{"hidden_size": 128, "num_attention_heads": 2, "bias": "none", "init": "normal", "init_std_qkv": 0.048, "init_std_o": 0.0, "weight_decay": 0.058, "lr_head": 0.00728, "warmup_steps": 200, "schedule": "cos", "final_lr_fraction": 0.0, "batch_tokens": 32768}
Each number is 128 + 24 x the weight over the matrix's rms, rounded and kept within 0 to 255. Layers, rows and columns count from 0. Numbers have three digits each.

# layer 4 attention query, 128x128, rms 0.237, rows 0-63, columns 0-63
139048160118127150073144127040145076200099131098091156113133112117143129150145054126182125202091116163071111153142074136119157132138185147037136164139116115157148125121167156147150126176192184
161166149125149129113122125122119138115115125122144114123137112118109118116138117163104138092138132141157142111133137119137131134146132117125139142130125146124093134165127126163142134130117150
103104132161141135107133112131114171130171102143118167142137119156143146159160122104129113160123087178105135168127138121130151117129089108110143158170102079119136137112173138132125147093160147
113160162081122140111137121116106089110131154115145106139135118155159116124076080096123129122129133156111077155127142097113148141123130122127146124136142150132132183084122118130126107138173150
159090100094113116120149128103142114140110138140086150129159156159142104153114107093115135166122161132121119136121108104125082123179124136102108121124161123131134146095179153109097105117144144
143105111145071107107143155104152113138089098109118133139132148116126111126152105173186126174123130132125119131120110115155111119173128163092130110133118125187151131106149121133134141132157118
125133096100102161110148117132128095139145122107148121176122132129098113135122119117140106099101150132212140121101118155130136158150167133123118155144143120115137121138120125095146103105100130
141128120124148138121120158089107106175111117125147156129110105136108141155156098141135130149185099094148105123142121141158109148108126145100095105127171118155140133098124113122139142147128169
093162152135148120147131137124112116176148135159152121115136131103109128134072133176176146104124143139123129132138106153101103124107104122128126118082159135113160133123121116127142114143148100
099150128120144123118108118147109146090136112128114135133101091150104121138131100148083099111154154124158141127163124139141091142125134145133130124172114128143095118127143165120135115098122133
119122134093140127165106126138104116104144063113129127100124127136149124136134126133127112142129129104152109147125189139110144123134147148144133176170125171140140135131116162124151183150126181
101148134141130138116146130143159076136097096127096114118116102135148159132158140111133177102159136140180104112136069106144110103155153119142146127154129142124152094124157111118126130184118131
122104138133122098117149154121112182155087134134123074091147138144170122124092125184118106136167142132146125131128149111137133101103120157122131119123131135136142140147157112152141080119114160
164121125104084131154130094107096153135177117152122126143084125140119141083095176123112129113147136118137109157115135106145125152118130122135141089093136127178115159114123163163188143150105131
127093140096139091102142127126097112133092108130135127139147133138129147158104136149177108135138155098116135121124149142115102120117102109099110135158128121121181158082168109147130147096131144
138088102077113129121142158075096132128100116104119106120136155147162132115139132147175135160095109116135084139122136108163128071144104133119147094112131127108174141089148112133108103153115157
064148126128123124107168128181122104096102094110138143131129133129092126125126142128124105116133107143161170100139145138140112135130148113156091119138110160148124102109131094125151124147108147
116182107136105098147095135125114113120197129104141156136095138097131112127135116083134200139121155122117096111146176118151135117143108134108135155120121141143128101130097110097106092127166136
143129126092150120092136126133102147163132100094140114088081135106146119104130119144122129093140151158116127094141115140134138119111115123120123093154116070191123157116106127149109137114073118
108118144130132132113135145082141123102125162086122082152108133160157120096082192127150097121130102151114135164110099131166090102105091143116120093072136117120142134133130124103117103159133134
141173121130140140135188108131133091111141122137123129133173112083175131123103122129133106124146132177127167150129109125144112129113154116127135147150156095163131149100123124084105195113136142
159108155102087140102101146169102160134120087112130176116144138082120072141137125130113119095106106102136133110120132101115115174128148139097114125128153145113090156157121110142118120114178154
137126123153112104119077104144127078135095121152185124139100127127119096122132125127078106097138170158116176191119124147115132165118084133079106148117145080149127131109143095094130114126116166
129140163138136115138143145105130111137129164108123170134108121125127165123120090147122091100134113105113096132139116134182122117125100096117140130163133125136136133134150122101120111156080123
168100087131094124128114115131130133147134129158131138084130142176160128155109156137136097113122098103175107144137141130098140094135135131111132100109178122185115118144140098127105116098123088
163135149084085170143138142145107138069181092114132182101127072097135207118139107110180120129107093131140159134134085113116101093118138152123134131118128100104122116132096107189088098121126138
143140118169142185123147135122086128096094164156136154088084147161129112132090118166130179118107071140089105122117136143105139136127101151126172191145144125159169144155112100189094170163162131
136127141116112166155139123103128173130155144083136139117165110091099131131133146117153143161140150133098148078167157119146128108143124109124100074153146135106119105074075129139190118126139095
114099103158104135130121165140105122086092111143115204141082142135123126131145130110122120138139157115152182125143118150175108153135097136165129102118138124124089112138134138087186130118164174
109139135131116109170143144120109132092108127119146097128108163141135147159131126174120107142099144105131136106154130142105097141154149132142111115144128095142123113100100144151154101126107124
114080122135129128171122092130152125143142125119169090094130127086130136181140116120128121118133122131170145175131096137136107124147119068053116148135156089086149078144130108195102152123126094
098156162123144173165125144164151145144106125147078151071132114122088148112126094122140126096112124122146126133151101197137100129113119117125123145156162140147104139093102143155126131106137134
184137125126124101125093114122112138102105166121147121160136118149075145137140106143155132124121124105145102135198106162148122176107127185117114071109094124152124141143100120136140131143131166
128145125136121106142180126142105116149119137132102149113114147140149102128128121120122159144151134080144104121109145164102118117153129129117141121082108149115147174132123128142144124138114134
182097120156105144115131113110116152103132143129124141153120127134175144100135095116132117151149135112128116144122158153118129138149115122143125160121108140102130111106145129074106114136109124
127130144108135100139118152166135145120143138179160099147094131136095119126162157156124149125131113097155078137127111124152119139126111152161134132194143079174151112142138102127137115189146125
142096126098106123159157118114114155143157138112127141142119126141091136116159142138142169123120100127136130154121099135103088191130080092149127133125161130113122098147093087164087172126062089
129161118107154110151108143104096140109118114165118135144160151116125139129144123138151098153076157145143138123142148099109163147114129145133094130122131154126125128148080111160087153157104079
143166105135118095104134102108100144120105138124119134110116103162122123152092121100158126108124097093119120139126122136143117180102131140162100134112148094142117148137124149196123103130151126
133080138136106147144169116119085113128131153101135169162102144126149125134100106180174131135154138162159136120141121146151096101149109158174117095108110122114106144149157131125140138152158096
126129090123096106125121121132097120146140097157111142120109119162123118153143099137162131095129137176129139136095115167111138134135159141127097116134178136153110098091135099127139146143126123
096118135109114127126107143125117123158113125143113132127172135140088113109132136122162137123126114156145124115117138102147138154151128134108178146125119116107164177119152074135131124155133203
138145141103111109140140097104117113133129167140148104136122140123121120123134140145155148124142145110123134100152180084095132142177147095151142131173125124105103100147109160140150124121087149
148106067112113137117116155115135091131145151126148164124093160116145129133148145096115118159161096164114143153073115148122145109181112122072158122108158162146108133161108100154150154125111123
100112134097077098110133141150108125162111101106134091117146142134156126131131121123147125148118113125131108104127160172079122138176108145112133120148115079086142137176135107139149115056162147
153121097152105154095108130176124079121151137123150127100165067102145119087115146162134160130144142101135120131104147147121127114096139125112139137110144148128158118161155160105107164085100175
147122150096177105116153119147123139122157167158132125138109082141136111137146159154091144142149107132163134118124126114090118098125102094144121119086096106166143115118138118094124123102133133
155138144097140149110126099079147102131128094141173140102131111154132115153116132124097123108148128131139106114126168120148144124110137106107168120129128153097094099151135142122138068145110103
084103127104082112180118118088114111127088125109159124098094138066163119107086096114123128130173160140124120093133169125141121075127136127130134140136148178115140136108144111190155080130135147
187143097120106145158126072083160118123149107131110106146126126128124094130132099123128124125148090125127052114132100100138145132120153150163093148157090104125164148167165104145151094127102136
141133134150131132084117155153133169130118107098146169126146133129140087135171130161145135157151125141125128170142139118080080107117128100118130133133156129114144143100108102072097104100145117
142146148144144143135114102142105137153116138137158154122153109109108131168124085139121092152150119082131122179091159103135107113115185120134145129148114113100145122134141118160111168099095116
118105177091079120147128140152136153173100128139118120115121119121101154178134138113129127134135102144128193095138097080125127131152136129114109123170139116144146126156129177118130137132105140
140152124116136157108167148179101123131132142124112139157094112104106097137098096149067116138100143135172107117146149167153112087136146134119089124124151134101132159158157070120112143159145153
107135124085113167105113139124119122152109095102156122130106130126146124132144133112164124148132077083143134153096130137174105088136125124135089105113139112116100166177139160140111089126120158
107128139142115116153125155103124139127136108125133087113139113112171116137111122163150124120127143137128151125126169162131130090139123164105085098114173143128136162133107142109167173146154090
131111115149140138100154134082147107158162093152140121189124131106124168120169142134108122117133126150119121100086135171115124195102121155152137146122089137139099136123113134087108122087147135
103126179108161123141138097118123144145122148161130167128070128131108118131126163126128087147160130132143160119169106135168083139146151114091100146146139091136147130126136161151096109106128090
121101099157148080138132145099128134085173121122154089093101110120134134121140109145120110122121106119137124122111106109112156159097145094181128146136149142122164117125129082146113118160104106
129108083134117132130074114165112139123151108094124112147130108129151113110166110165102160118137121153125152145136124126134130128131152136145161132124119121125148147100096160088156129094119113
164106128151112110157131114094103128122132121137148151091132157134137128151167139109125147125095094103121138127141151149172134122140118126104122136144143161073132151133125064119152081146148103
135074136158095096128114149122119105156145167139106133126150106109129138109116173170124096091150108160111132130122093133153121165116143103142137157110154109141107154159171174119141135100139074
116128112125120070109126127121092109150122107132163125136076146121157177152138125146163161096128136113163126149140134083137141105150130138112081138151150107109167113104115180105153134163102143
117092151150141112127123138139151143113086148119100159139138152129159160136140115070129133106140167099139139128108142160112144105139172085126139105081131093173095119121099142133128146137100135
# layer 4 attention key, 128x128, rms 0.239, rows 0-63, columns 0-63
135145130129134123157092122137147129129160102154119108130109121164144110123104079142143148148127119140113103140114132141133109130103108127109109138114116145108118177116132119124129104091117110
140129133142118160114125092078143126158134112130117109126109136161155144134115122107116115170146127138140119164100150134135126138127115085073112149127107162119123125083130157110111092099166145
138103080166128123150130132113123146156094139105130157139121126142129135120131126151108146115106132123135155145133142114118110128148094133121176122156135107135096104124130141142107157104111128
122130154124145167136124123141145150165149121173173142150086135141153141162151112142122137123107094157127112123097164163131178123127121113118122149096124094127119112132125105144168147109089122
132159139128142135164117140111141146133145131118071154127148145103171132117128100149119144122117134102133111109163105122121129127145139168104149132120085122095128122117116139114127107139135123
145095102129133155115173128130158107102097135143117171137152161103114110093102115098117140124083131095137127112106114127133103108144119130092123127126167136115118130129118144115116081110121142
111109118122094133104106119151118113150132147129144137141135111129116097097121133143141135091155139133166139141098120129133139101123118100136086130135133125142133130144129118127110122094136124
103114123119125102106088173165132119098122136096107097157124093142148140119127117121183169121134161087137127091178119141120086140159154119108141105120146189129121161146155114095123116131136108
118137141093133094106112138099122136149145138106144118152118115160139124133128150167146131140116177162166131126107111127121112126128150135128110128114107096107146099130108132103106124143097110
127116136165155136156158155108115119164093111112059117125159150161152147115138131108084105105106122162139097169124122143145125144119136129142117121122118115144097099116137107136137144149130128
172154144121132139090128112171130103120120114126119105057139107109155138130137136143114139136156113106144155150121112148140143160125067103140076136146144120164142096156152121146117191152128116
129154151114131112178126123134087122116122082127148129125128098074128136135125164148164143161203091146107138143119105135091192132125131125094135130125113163143155151163096132127113134100148121
125147158160132179124113142133150144127151130127167089167099126125126125110081102139116170114127136116086124150156152121119136122134133129124155112111100120121113124116122144101145099131159177
137147125146117092103151130074159130151102116118134136116141140154181141105155125122093120114144138135134156135151172144142137133123127107118112155163182137083137144044128125106128075096117128
127111084117130115144203163132143108144075129120134138182140095158136134107104137146144095107120097124155134108161148144107153085113112148128158141127135117150120088102103126100158152100103142
155130165128174121130131144108154139098112145152128126139121128097132117101109164144147138106173122156092134156149121093133163143122178149182115126134157088128125141171153121183110101156154132
171107153100102153114156147119086123099115104124164100132090137123145164120098094093124138108155110115130153128121138142130106154142110098157140152131133102134134118155142091080150119122122117
140135115146141126125125128117169096144147161195125103164124161102131170101101078134133126137124139118133143111098102148141124097069119113154091131087129161130091145165170153106131123146138129
058098094095132119152099139090145139153094160132121137125129130147138142114095116118135121118084134113129138179155156172133138144128118179149131143132083107148133140117105151146112100114114121
138134162147159126137141123115144133125111121146137161119119159156148175131131138147139147143129105112093089103150182109108107105072135162162112107119140089138128101138144115135144106128138160
140157105098130118094128129070113164137114123133134180113109124156165107159143148134185077122137126150108130150114133126122137155100111122154175123121102150160155094146126137135132181117141077
132115090145111134140161098176118148113147096148103111112163048107107132069140114123114102122137124085139139151142123122145099109121135131125118125130141127096152126135105136089118119161113116
141126094128142133098130109038175126104160096121108155150139132146153137142156092088151159117100125121081130136136150158130112144133172145128107127150144157134153131137103139109143127128146135
147103109142124134178140121106090115118141128133112148162141151127176120122103155129163135172116118112138132128148142162108130095115149100103163133131117089112093220186127117161122128128127179
111120176131107133130095130136137150110147154147100116138098098118123116131111105159110169124136134116079119146139112152104141123118111134133152154133097148097076165160179124143121140070137164
118111163087126106088129089113087101118127142131109159139153113122108114124124145116177115137134108111189110107136147135141167150143121124127127074095119111092101158129167099130134115147099159
154110123129111132140151057111120099100121139115150124103117187153098110142080078173086165152083138156108155132121146129132116062137113132103148157084156116123139155128110122152119160154174101
086093123143138127115095143138125130158112133164111135172143129148124129127121057107110082196150153137126105143140127104135126113125171091108111148127129112117105107097173125144103145139115157
130137162109097121145154135138145135136148119133123126100171089139135093146090118123130116165104133194154108085151122130134139162089177108140148156149147109130140133123121122137150158095095078
149102155136159123096140133134116095111122117152135082115110127144115128134112136117120161138136116174155077168098101204146129128149165163157099171122175155122104133095119129116126111133103139
080118097160118100141090172134161105123163123125158147109155091150133159143098147114163091090101130120125112110173130102128147121195135142127101155202090117107116106157139120113097124116119138
139142079121104088141109136172102109134145131111099139124107137126120136123115118145117171128119161138130112143145162149127155121150076141122139102160155132118114134190136108180145157185129161
125111132140096110134134125123103129128134096104102106113096139160155134100125148106102201149078100140123121159148118160098121167104142139148159082135135143134134124131141100154152126165106142
104151159110131104144136140139118132116141103139145133122169148102165120169117148147121161114166131129123150106155132165121131120120089129128114107121116137127166124119177177141143134138098136
132077111123117108151142095135128130114138127130172128166175138111128117138135144125090119124149156126097126069116158116122152133125123098132162117124099122175119119114131130138121120093132155
108172117167132140115131129122150148147102097125162156163144129109154123105108119171163197144114124102137150138118149121156150127113136129086122134117116131106150147118084126127096128124140154
085135164143121077107154085097125102136133145120143135127121093176095134115091152116124115133177160142151186141135100161128155112115117111127124120134125099056101116098123108135108102185106132
103125153120174116121090116149132129110116171152125098124120165117122116130151106134134123121129122104172149179159142133090084141144115111133167121150153121136144117093139123143144142152059074
164138140138116111118122146103099145106123121119170124136100125101121154077086114118086105131129117146117122130106149162113080153095119136117136117149153149125099177122144126110112155118112129
168111165142168172124099126119106119165060161120140160077128108135110128085153114165161096134139162145124160128115167122136085148154167110120163127110149121134152128130093132163141077122133128
095108086160159135105148141093120151143121126115122117127157127100129151126118107123114128142142171094121098133122127155103120138146136128153144084131134118071158140104148103149127103145159120
124152121102112161128170121149143146091113136139110136160150117128089123110102111117128149108132119128097145119159163090119123102107154113089083094127117098122151141136145139134115153152159113
118106170149152095100150130153123142128128132102128150157122131141184156136131115123114121124113142139136117108098124139126107107135130087133140125121148132149113091106121122132102115153115112
116129143135094147151140176157166197099131103059135165082121081154133141153151109134103098160108139102136111131150097165099149132111129091129134151153145129132134164138202125133133098075161104
094114151159127135182122102145158119103100086154121124098118088096157140121098137184122103068126136122126145136156139150099109128134146165158103073124143131129144098146124141120150151125104133
117123109148075115136123131122119078142141164132119131129127118133136110111103120150152131139156148143107111122112118114115129103113116174132117121138119136102191114134176129102129081131141140
104100129151161133102103154123129141102102161109082155145105110100168151100151123140143103151143107125099147122103103169204119168111131168117118178088161087132131101119138117139126166115132154
117089095144156110112103180166089141120137158150107141104151161149113131121110130137091121113115148103137150131179119099107108145131133130113140158125104162134174074133112076100107104097150174
135133144123132126134113136161137153128120178156144105130155128104124142133120139105152108140088121108098132066129179127190153136136182096110158143145124125132125143131115150122143138139124129
100124137151171117137122126152100116149116092153095168119124112055172111113138159075080152139121139144122142148099128090136100078156148151107154132139116138144120091133154133106073137116132105
130143115155135106104133160147124184100108161144127134188145137146109107172122120174142111101105107116128103150151105103118117126103111153196129122145122145116082116145121081100161135151133109
122095154132099153138108110135136181078117125122115142162105126160086086159130140083153109102132153128131129123089116088151100139157133099101152143117147159168121089138152138132140156119165156
142120151121095155112104139143114117092098096124135130131139101133112152089094114130140145142087156118135119121130148110112129164151133135122153149155141104091138142106107129125132154137110128
125084113120118135140115133136111147126126152101099130118094104045154103111118114115151143104150097123128117091138165193181116160140130111152093148156135120133150101141127157143155158094152131
121132164126128158124127141143126126137142136157135135141128087164137114074138123139110094076110151121126128094158131134138131094138139129143114121160137068129158176180119130051161089125152155
130139148096139108133125131159125160139099177176142171118115121111140138135141129178159126168101090090140113125141156178079091107145132136167121139139131125152132116123121164136160139137122135
129110088148120116117127086142145146116155164108091128094118117134165109159157108147149188102108133136201142134097110140119091098104120145138163097069134103152132147070074121106130145125117115
118115130084132099089137124117135097112111128112071104117127120121140110115126154126106076120104130135138112172123088091152117119139136163123134135142159113152093087112084110124138118100161169
120098121131136134100152122131170112142108143058172093128085154152108138171144111126164165116133119071111142164114118113118129142152152134101106124120084093117119089118143115136088077116090103
175139147119171134125107128103165146133089140156129158130155119152104136155146133101120081138123153162107106115093133091135117122134112136136110089148112155115119120142130131118147150121106153
140041137152145131149160113114178136120133129147158119104117133140087142109114126094125134121192165121130157134151083128113139087124120122132126140139125128134130107167117155126118136146143100
150133104156126093084107112107113132153098148075145192126113117194125130074112114180091138159138143107094126128115145105065115112149131135143155125139129129145131124124121191160187073100128093
122125182135163111120137110101146105137127124130139067151150128141136145101116131188107112155135055119139132139115155122143123138140114076144108113188088137203135108157127125126140126135140128
126127089111112154125107143122117080089145120138142112150163144142118120158108113091133121134164084120127099148142193154123119137151130115130126137143158193118138167144117188175123111085089124
# layer 4 attention value, 128x128, rms 0.171, rows 0-42, columns 0-63
153103170127129131133121126157144193132111085156197166114166125118119115125109124131070157106095133119125063143096125083143167156122123135178116171155094131119139177117149114178152131120155107
114169130103139129131126131124146131178138111117134112152123141149069100104081162118101152169129100162191151133141147123146144159126137093128094119094118164132152111107160102126137110124109115
157120165108126158139152135141105165098126153177117116150124115137125105138150114178129089133075150156139117135116110100143145111132121114133171120113095100138112070158095117168113119121130129
123162143115159135135112121145117107114139162125171131133118128149132123133134146126109121127164166097165112107102141107132149178135164173139128095122138140164161120134149134143111136089113132
103131127171171108115143086119100172110129141159115120119141111139161139170120093124108139094091157149072118117101142147104151150162125115111141134145111106168067138120116127089147107153143129
136135122148067140114134141110133130099114138127171106093146064130101108090152115158169154112156128121126069117100139126160135106127133137098135150123165133132125164162114148116115170095157115
081152105076136128120146112146146127125107149127081090192152180079152130128134103108148172145112120151115105085095123118153110110123142122051107138176122115140160077140118154137135118121172123
136097157112111127159136114146148085127113169116156132108077107185113182143126081138096164163149120160103128121106136124139120181166111103132133137140151143171134135125145150137128162120086140
159124147133120125164138145136123085113149174116141142123108129130116082146156128149129121129129142146105149158119147144106095102129107152131115116071145117113119114089170154125129139141123139
139112146109157131114122138177098151139162087148147143179129151105139099129114174125144149139162092149146122086139133142076134105131141132131130108133088120089131086128100104158119098141150128
131144145124144152102164116142148127167098106152096088153140130120128116084159124118135152130049130091120138124152101146116099121164114093145147131141123108148119123131094138125106111126141093
096122113124135103153117134107127103141113157116137098129100162143111131117109156114108117147118147132157135079171127087134182162135152130169083144187120117131136127147175109119109132152130148
111093098186121120104110144130122110157091118110131088164175152096093104117131156127102131100167118150143151135164133130134109096133171155172145135119127130125162151133114129203139108125052099
157054123138126130115170123116149134146124132098114169095129115132149122156140125113150070148122144081130162151137111099098123102101123110130159167133085079154119122125199150125127117129101094
107181129153094128180159139090130153106114161143161100126120134129139136130147115098132156106131164095101109163133119106154128154147101152114128119133128131122132126137126103122134126162127122
126111115137110122131138133175110162057146160110130091090129140108120115132175126132164133086128124134165164124175185108132100138109154127124153150129147105112141104163136140176101108130127091
124092156142104166137146142118121100136111111135114148088136094149121142150129144111124100120135132124138139148122154107144127126121077168124117167091131150109143107176172096111137097117192128
153138133164087135111167128099122122132159154135142115147130129150162104152117145155145090156153173126124126072095102101138143120110134147119093104121140137091087131141145145131118146127128141
126097136133135131116129143149114158098109172143130082113131132131163106149134132131182134123105159139120155119136175049128144105086153113132105146132116104143121138146133125165101109151132130
169133110127113121103150144108136134116144120142133086105123103121118122135085108110128112108138165115116134152129168161150150136106159117086068131123150145144133116134099139110119138136148121
175105183103095119158171098140123134126140163116103115085146113105143104142162150127140119118094114150094131120140130103085118090092136131081126147131085115123120133104156142112141117115095163
115126127122128105143183147131112140067120129100123130137118126153115096157142161117165091126128106109130143149113160178132154196110125104135173107100130124120111147120135074090082151159114120
191114148140097089118124118119138129153139099135115126140138115074105116112130113143142128139125132120106162123136104126145161108070153157134093151083081141111151145150133152162144115124143151
156121153109170183162059134200133124148152111107109077118119135135135158100115171098114128179120155146140109101136135171116084135145135176156082133152154139134140122110035143121127146108113132
095097162146159127102168093150124141123123078125148104135150166146168136126136158097163122098110122077171154150156127090067125111127091128115151166142115133124163184144126149123131135138099133
139150124073133139108121157090118158119151135124135136162088106111124166120137095178157097132156147132130099106117158117140113153115078158058123113113130167175120101160131150174137147117117103
124154095162136178139109130088119160139144106073121152123153138114136140099147132158123103164156118161100150141127112139123103160128111103106162133111126119117120126119131077114136132152104116
103135131172123150109075131123117113115090116167131084134112155149128120108146104149119107102142131101096114107102110118122153089150159160149054141150144113111114119096078131111135155099081101
139112131121111101079167138131109113155137136150076135059145077142116112140112120114146124145097095136151167102101148149138175130127163140122147143127107152179075121121190153113140146086122152
108097134113107123118151131116142111098123125073133134147122173126139131176124141120075047136127105126135117166165142106130130153115095098122125152126102142147154136103118139157125156160109110
131140173112124156130096131136140089177167113103090148154128167133148137157142121135103115145104135140153115174131131134116130111183106192141081163128102136098095129155088192082149120169126131
156068132155094111148153131140119132152143137088113165141110109110127181141178163117141121130182137157112149089130147151143168119158134185099119161101099130116130084184131072132138135134142131
140112120127105131143083123125150153154131126175166125127160151067118150112148122116091147112137098111132095120180092107162109141151152173131110090136092115088157136150116081122137112104128136
118140121095121111121136129134138145144152101113129106149115166092149140143136129135116152142112087135077122091110138155136132134150153145123179137159073132130132137126099144197141133141104145
168099158092121148128120127127106109130119141156123141110106128153134160142138104188139156141136142150163150145147143097120135125145101150125115128116125173137158087166122137160119117106138136
153156144109117139095119095127117130133111139164144095121095148142122132156075122109092120146133115114149114111136133057148146144152133098167098126140096142166142114130122114133138087119163132
095111120147147119126110161097102168141158071134120091122106117127130131126105135123109102107131180149121130117141156159097098137131112133142118134175134116095155129114113144127149101140129113
116163134155169151098139108119115088136080136086157100157170160168138109140112112127118114165116142126162163134128085109089125131131144107155116085120127119086132093150140119113063110163165124
147134117125147101153095133102138110138137175152140130098117178107109079117191105111095148144155113096098102110087101179111088161108138165137106124135160148147123109114163113160139134099122142
106121132135135121140120161135143125111094155109147093094132126076115144149139107126106147126142135101105134108165153153134132151094151116121114148122196111132136128154077113124092095118164123
037081131141145145107107148124112161111102135070089116160121178108189144142081094135151133129162135114131134106117129146128115066133153140156127176155143133132160112104141155131131136130132105
155129152122076143116118130130133146110088132120158142157148129111139133138094108111157172127172132113121117138092088078163138069109156182122108171149116115106149118109105113159179150125104128
159135112119091076152109133092110118095112187159150118132067141144101095162153103128133144162133096152148140116123147122188101131096156160137125125131156146104121156131160118158145170123111141
# layer 4 attention output (transposed), 128x128, rms 0.15, rows 0-42, columns 0-63
140168104173102060099127179162120097108102144108098117154099130103158116123069177113158111109176109134134142097158139120081127100118132142137088117098141111163097105091121132104130125135147192
129144125159163165153171145126167133100154118142143108147113138146209135163131121156166105116119112140113100167117140145119153166154170167151124162132142115143120144097107107162145158137128184
134116109106094105173110127134118120124113141118122119146110090139113150101131150101126153106086139098155135088128135127095129160090098136137122104080108128107159152116129114115129061126105086
116140169078128123170143131125150138110100119139087140111131125124138123143127151115137088121070101109109130140170133108121096142177141109158117117121134143120140137075109117133119124150127128
152156128090120105113144149151122209143141130122105145138115109130069094102140151111133104146171145114174152149122100118124109109151106118150107112104094147113147113201111107148106100116137137
118125100094164077167117116130137067137153143125135117177127143097095150150120164143103109126131159167129109116141146122119130105105130153136120157124127134177129125119141152120122134141118109
126099145109133117135116139103104114113122112151146118118129080119145125182166121139136118129104098118061119089093130146093111137153145154133157139122142188093158141167145086139133133134094102
118122133125108117136132135165167141126153112125138131126191120131141085125138145128119114167088134123144121114145120150114141146131165115134086064112121135130090107088158107136152144111170112
148119105109139127144143135195133166143121131117146126098140197100124149159121091139132118096097117130135108127155134131163139120125134131124139136164129132120120128150137128130123135110101100
141076134146102131103131131113132102088117150115139164152105134129139133083124088097117112035135093103107138186129082138133151147149118124113144141128123113115095164157134102136133119130101096
165110098148151101150148168130130116160154180125161118140145107141129145158140157071141143142154159133127100090132141118134155153107122178132125139131167154106134145144174136129086109165108142
106128136154131117104133140119147116143178148116115146157124126140166133115103172115147128135147105138146146192128128113131089146137160159131105131157151137112197119094136100070156138119155158
145140154130127117116142093168125119144146107156120147125124154136181155164111132125124195100124095145124126126097144135130156150118109116097169145144125142184116112145149118139126124180149124
100158144143113151164114142155120139181107123125104150091154157123098117092174132153110140129129128133113137110108143168142109125126153135143058111127126167123126131108155151151111144168149130
112133125090141114124107134122130115150121141113105136119145157144111133133129127121131128137125139121167135080122113098098143120162136137115127126107100132169129132125116132120135125069077172
095185136123103080167128106116115100159132114155124118112103152112107173129142121103070135111137158134143127167129089132129130151127125133144133175127086114139132127118113097085145091156144123
141121104097103142101107124117130089137138109127114094174116144118103143119113137137111139131130134099110129117111154128116099073099121111120112120122133132151144135067086128099159158134122149
162099159094151148134147145118164146131114118135125109116132143101104131111108131137119097107119073122137143124160126136126087142109096114117077133142169125135175154144133155106112129138082121
162170131171111136137126130126165110134120087144112141109126152111120142113120142129105171152147109175128149153116119119112121124109129131134122138169132142145140170144141101097126133166126117
102148098140142127104128103120122136143154146132126124128104149144106112137132128147129134178093147136134117128109102112110135061122110114140112087138115109172120157159140107161116110118145135
081149059120102127166145182153121142127117149126122098126160154132148188121113102140134176085146104115168138108160103129134123157119116146119116132149165161118157083139155129105093132110102117
136151153120163135168115154148126076134140135155155155125150116134122141111158116141140135126122197171131146136143122127128093099162115099152157097117135123133138170137138162142175132085159144
101165100125117121142096151097155115135086126139125134163091147114158181128098140140101133096099142107123152127127164109141103115057114131134163124127151114164136110122114127164147126142165114
141158094105107127100139097102151116106112119138151127116126113142119073119077096139136134139107091102106156149136132120099142135166084144113129119093154122046096168093178097154104130136120127
116157105151141143169110158067120127130136178152113124136121121118106135096170081092114130089175109164119093131118131113116145136099146078133138140095169141141116109157137129140124124153165151
133078145094139098158130077140160125143097144134143139140112164113086106124143114118159133149086132126100096098117142104110178096178135093130103131106108144094139164079074122114126091115093148
138086168140096121133131118113130107126120112126140103108115109140100120101124102151117135143152099086131137154143121154152134123165123107167116143100110118145124140150123178133112116074125139
147116131118137124151135126109124163116115155077122107115089161111090114154107154103120159151120130120091133129157168094117125154117122104102150153152116108125124133143151153126117136158108111
135137093102177140174118153116143129128177139153152120138112140118123138114123140122166105153094144152127157145135132129165072099119103139127091132153135121110137134128093090132093152159126117
153137121138149133117109120181126113179135113131115117145146160112145130139140091119155140129144143103094132118088122166120154095147159051110102100129180137109116111133133113114155145117179183
130081059130094146109142099153127143142121119126147114107137148104087092116095148145130101136142097071082099126140087109145135136083092092140118130076127161080108075116131143068176096117156084
075149175079094109116113094107110130155139138134154137188131153127090088071143125147094157080092131064141156113130148142114089104131135128126113094109126129136163140095113142148171149121132099
095128110098136086074086132103111080133118087127109185143122173123117167109106098147160167086134102102133156128133089143118144102124141152130172131120132170155115096116150140133129162142098131
140100148141106111109111164125144114139105140133169146131135113117166153113150123093134156112123145135133169119137098146131125130131108082125139103160131132099106108095117108115130162101141109
133131089136111138143125098111160140129127078111122111172132148152112145113134150111135101164097112086109109118097151141168089135127141131135100138156142114140125159122103098107132132150130111
128106106158103153157123139102133134095138105102130097118128115141165140100163170131109112132125098093132110174126090125113105140114111117118127128103120107145133113109112108151121105141132162
115144112151106123103159103130114123134084151112151139129129127152144108153158127148141178121164088173122127152060162120125125075153068132126094155100098130136125148139119118124118132125117174
167129124103135137108115120109157129130144086141125150144127113107071128129152161098107101121148120146151130148094130168144100145112133138168116140149142167115149158106152115128123142126158146
107105122085114120109161132163104149130113138137111146140141119169121164156109146112217098119105145116137134094161130094113111119159106117136166153133113119091124158133114128136102129106121141
136173127120138090095124129147139082186122132175131147143131111136107098172122133123090152141112165123140137147122119117116121111115105147121178144147118120116157128122162116135110153115175132
151130132139102124135083110159114130148134125134143118111130072103132144131135143133125134150138091138098155162131146125090118173153158102162120158157107121122122093130136115081090143121192118
106105129109105121159101129122160116112097109111120082110101153089151107130094153154090128131111106098141129097139144143102139138124115114124121096126116120174079099155148128107090130109118088
073108129077123136154112108159138127102114067134164115113150172120125185115113131158146110117127149166159119158100110127110137140101082095114176102131108100130128123137128115107152133085142108